config.toml
n_layer = 14
n_head = 4
head_dim = 64
d_mlp = 896
positions = "rope"
rope_fraction = 1.0
qk_norm = true
init_std_qkv = 0.0485
init_std_up = 0.0485
optimizer = "muon_variant"
lr = 0.0112
lr_mult_o = 1.5
decay_fraction = 1.0
final_lr_fraction = 0.0
Each number is 128 + 24 x the weight over its row's rms, rounded and kept within 0 to 255. Layers, rows and columns count from 0. Numbers have three digits each. The size before them is the row's rms in percent of the matrix's.

# layer 8 MLP up, 896x224, rms 0.233, rows 528-539, columns 0-223
102:116123150129112118092092118162151130131136141112128145150120106120130138088124131135123118123131136099094154137134140136158151141188118178150116153125137063109188107103139180143103139126158158130123142140124162062141144118107102101160104104113128080108154128156126104122122115133123101139145135145163106104150133078138146144138107079067087104093130131158138110108105122177153162124131167158128103106110141098124116138115118181145158186123075130147111122088142115118123124143110151168085179095146122156135105135122109125108102146080152141136126116097130156120114133148121151161087090146120115127127104090083124074131122103119137141118118113132123112146128120133090160127129
112:121111092110120163123064100144132148121110157108135123138141121161110111094092139146106116094117131152127102147134159098121141111093120144107145181119143113158101137081148141104136109122116098092164119081102100125131092108133116136155095115095156112148092114141132120144154127115116139120135147134108138135093149161115134097130143112106124099118118132137134102154103102143135101111135105169145130103126139127131186148140104112139130167107110136144148137104153168122129109158101105132108153169114180127125092127057106093159144121182123127115126112126100070172139084085104114111087154157082168116122111182157120129137072150156100138107132177151152125148129140140144126130162
061:173138092105171134141114146111133111170130099132139136108074145085137139166130140114141106119081098138077110120157077134117105141121130164170126149150115143143151124106180125112126140099126132106101095163173118142130123153118133107162128079138094128150094130120126099132136130155130092102118120118090098131125134144096110133109139118098147116119105124136159159148184152137122138148119120137178112112138135114147158136090131154087128124118182129098146113118151131162130116146117133119157133168143145136109090119125114100143139129178156207089118154127110091180151166092146119136183132124098167147132164148142138113112089146127119146125159134135066148110126130104162134132120
096:145081112094120163150114112122110117145127119142086116150090100145140103113127110172118133088166137140138139093091120175138123157148148093070122116073096132143094126144089112096117126115148139102115150136126104110153120143144164172130126082119096141145150121115175124124112071166114103106157135118110118133177124156140156124106143133129174096132123132142163161148114137130148113132100142098161111128120176137114127137143093127088100119131106147132109114140131105115095084123164156112135117101116118140115171082127142098153117070117129096110162094124128113122118162080108128111095113166141131154129166104111127120110125155119115117146062113086156123095123157107121157091111
093:104119136141150138090129147142124090143122121165131144136116120161105111121135132128125093100149128104150138089102126142102099143089143136162090109115129107143147133132143127104133089117143090115152136099098125155145151137161122163175175158145145110155163164112195111128116125154101143152160114086102105127125148115131106145131152103122115114126158119138118168137100097157129159104098145092137132143106131097121150101160137121125124124121152110102114087128119115120091128118165106140155094146112197145102144115099111113105097136119151164180167123104159130111103131157144110089117142126134127156113135152041091081127152183153114134132157137123076115087132155154077125109130
102:154158154130156076117152120123124040122099110162120158166101139105096153091122158162140098075159147135159158177167135131147136115081107124162138117119109133156169092140113134116133116161142172126160115119141145128114034135102118112136088165168100105137150134132095146139124109103138122170127136133115117095125145123121106113123139112126087113169133085132129150145155119102157094130098157154114132121162109158141123127107142155142125123126129157122119105112093087114135129083102129114156128132148117093115129110164104111120094155131183078159106132141135120121117091126115146131113128116132130109154134151144129131158101143131106127104154139138119113121159119131181090117157
090:092118177173074114115121168155104176100173131161129102097114139146125126163083095183177127153126160135164142160100107129142100136130102134137134136177139125143118110106123152087117131075128141152113122124149136143156124117140130123111101103148163117147115149090176121150123147122094114120153128139084150157126157105112114147107133119140092109137127108130113133117109155118135123132132130126128085125136109162138126138140215130114127094131154179100135096133107159161144072127067156095140156112139110138142127160150129152139115126099116134153150142109147149130141107090143107124092141134142106186182114118139141126168115129170152116114141129125118098090119114098148131104118
099:084096112135145107152128119145129143077114146101146144149135121084164103123142107122088179116118144161121097123109106113181127118112128121142117123112134102094132098127109133139114088122170155130104132143131075109140156108104166145141141122082090105112168133142136148122140126115109142119138172165122107124140126139117121143122113099102191162134089142094213131123100152154144132174128132146153104106113157136111103146150079141138119119126133109120130129137118122138158151086133136130155136098115139112108158138149095126104162107098156082108134140079114083112156143123140170108156117141139114158133179141086106141125112068116131104139114147118145120108083149072161151127152
101:138159140139142122104129132090116144126111094106123092118161086149140123127103084115109121106172107117109106130154161148122094109143160143134177154114102127106152130157134132086106159137124160083107082143130146135135132157089137127120128096123143122124150109115161153116150123143092174140081111102127105127139091144148121114149086118130143154156149139107148085072129096160158139103117146122159138139097101127107107145151151157132108111122122150117122076126116127171161097129132103146156094124141117195161155127140089158127102137149130131156144096136129121166103166107104121125166089145098175150126161141108109123106081145113134126090081178096124119132128138069112099112142
099:115113123129120175135131172168153137118104095121112144122126134144114132128181138120115121097197148143150163157103163122154111156112115099093102137128078131159147111145129149116131108131106164125173156112100127125114128099111129116110146101112112168143129105085145120175099124115158105162124137147094157123110195134128138138106070102123111101118114133136127134153125104130108101135083125141153104173123135121136168101157098093161144119193137133140140121142144115173095108094169154114117161140076078121122149142094154117082143177102121164139116150146142153102103146140112094124116106109143149147104141093112141142126133150121125163120121118097131113118163148130124179153104
111:105168122171114125122112125175124143121120118102140126131131094143126115133152155094121082126131192120098102078130107153120140095143118161124132121144143139121105102124090118096117120132083129106132153141154100132112097111117111175102123118175145098137137143128110127145089130125113098153144157120111165111082154088118102114128110128125090088135149093106139088120125171097091129064147113146153100112167129143143126108121111094147130154125122085119101133133119137131128113133149124155132142178138150077126101115087123147133171118126117164155108162143131171126115058146145116140154120146168150070133094101112103157093125093149084149096169123152094129117117110107123118129099
115:114154081096148113097141137128147138157137152149154131085090141134124105134122114137130140134111142118159158153145141152143132117144091163129099173120113155127114136158134154156127120138121080098167143153139166129113092112089082108151123135128108099128127144115140096103135133125100137067153086172155155186147099095175142126115095115095087155111113131062151124153113142188090120130122149082127117173139128118126157137142150166125120081122128150137161119144126094117156141146133141138101118123072122124149150164117091125127123161130132158150148138132109130116162112083122125130112121116152104087119111160127134108123188128110096130143150128145149152121109114177092098164096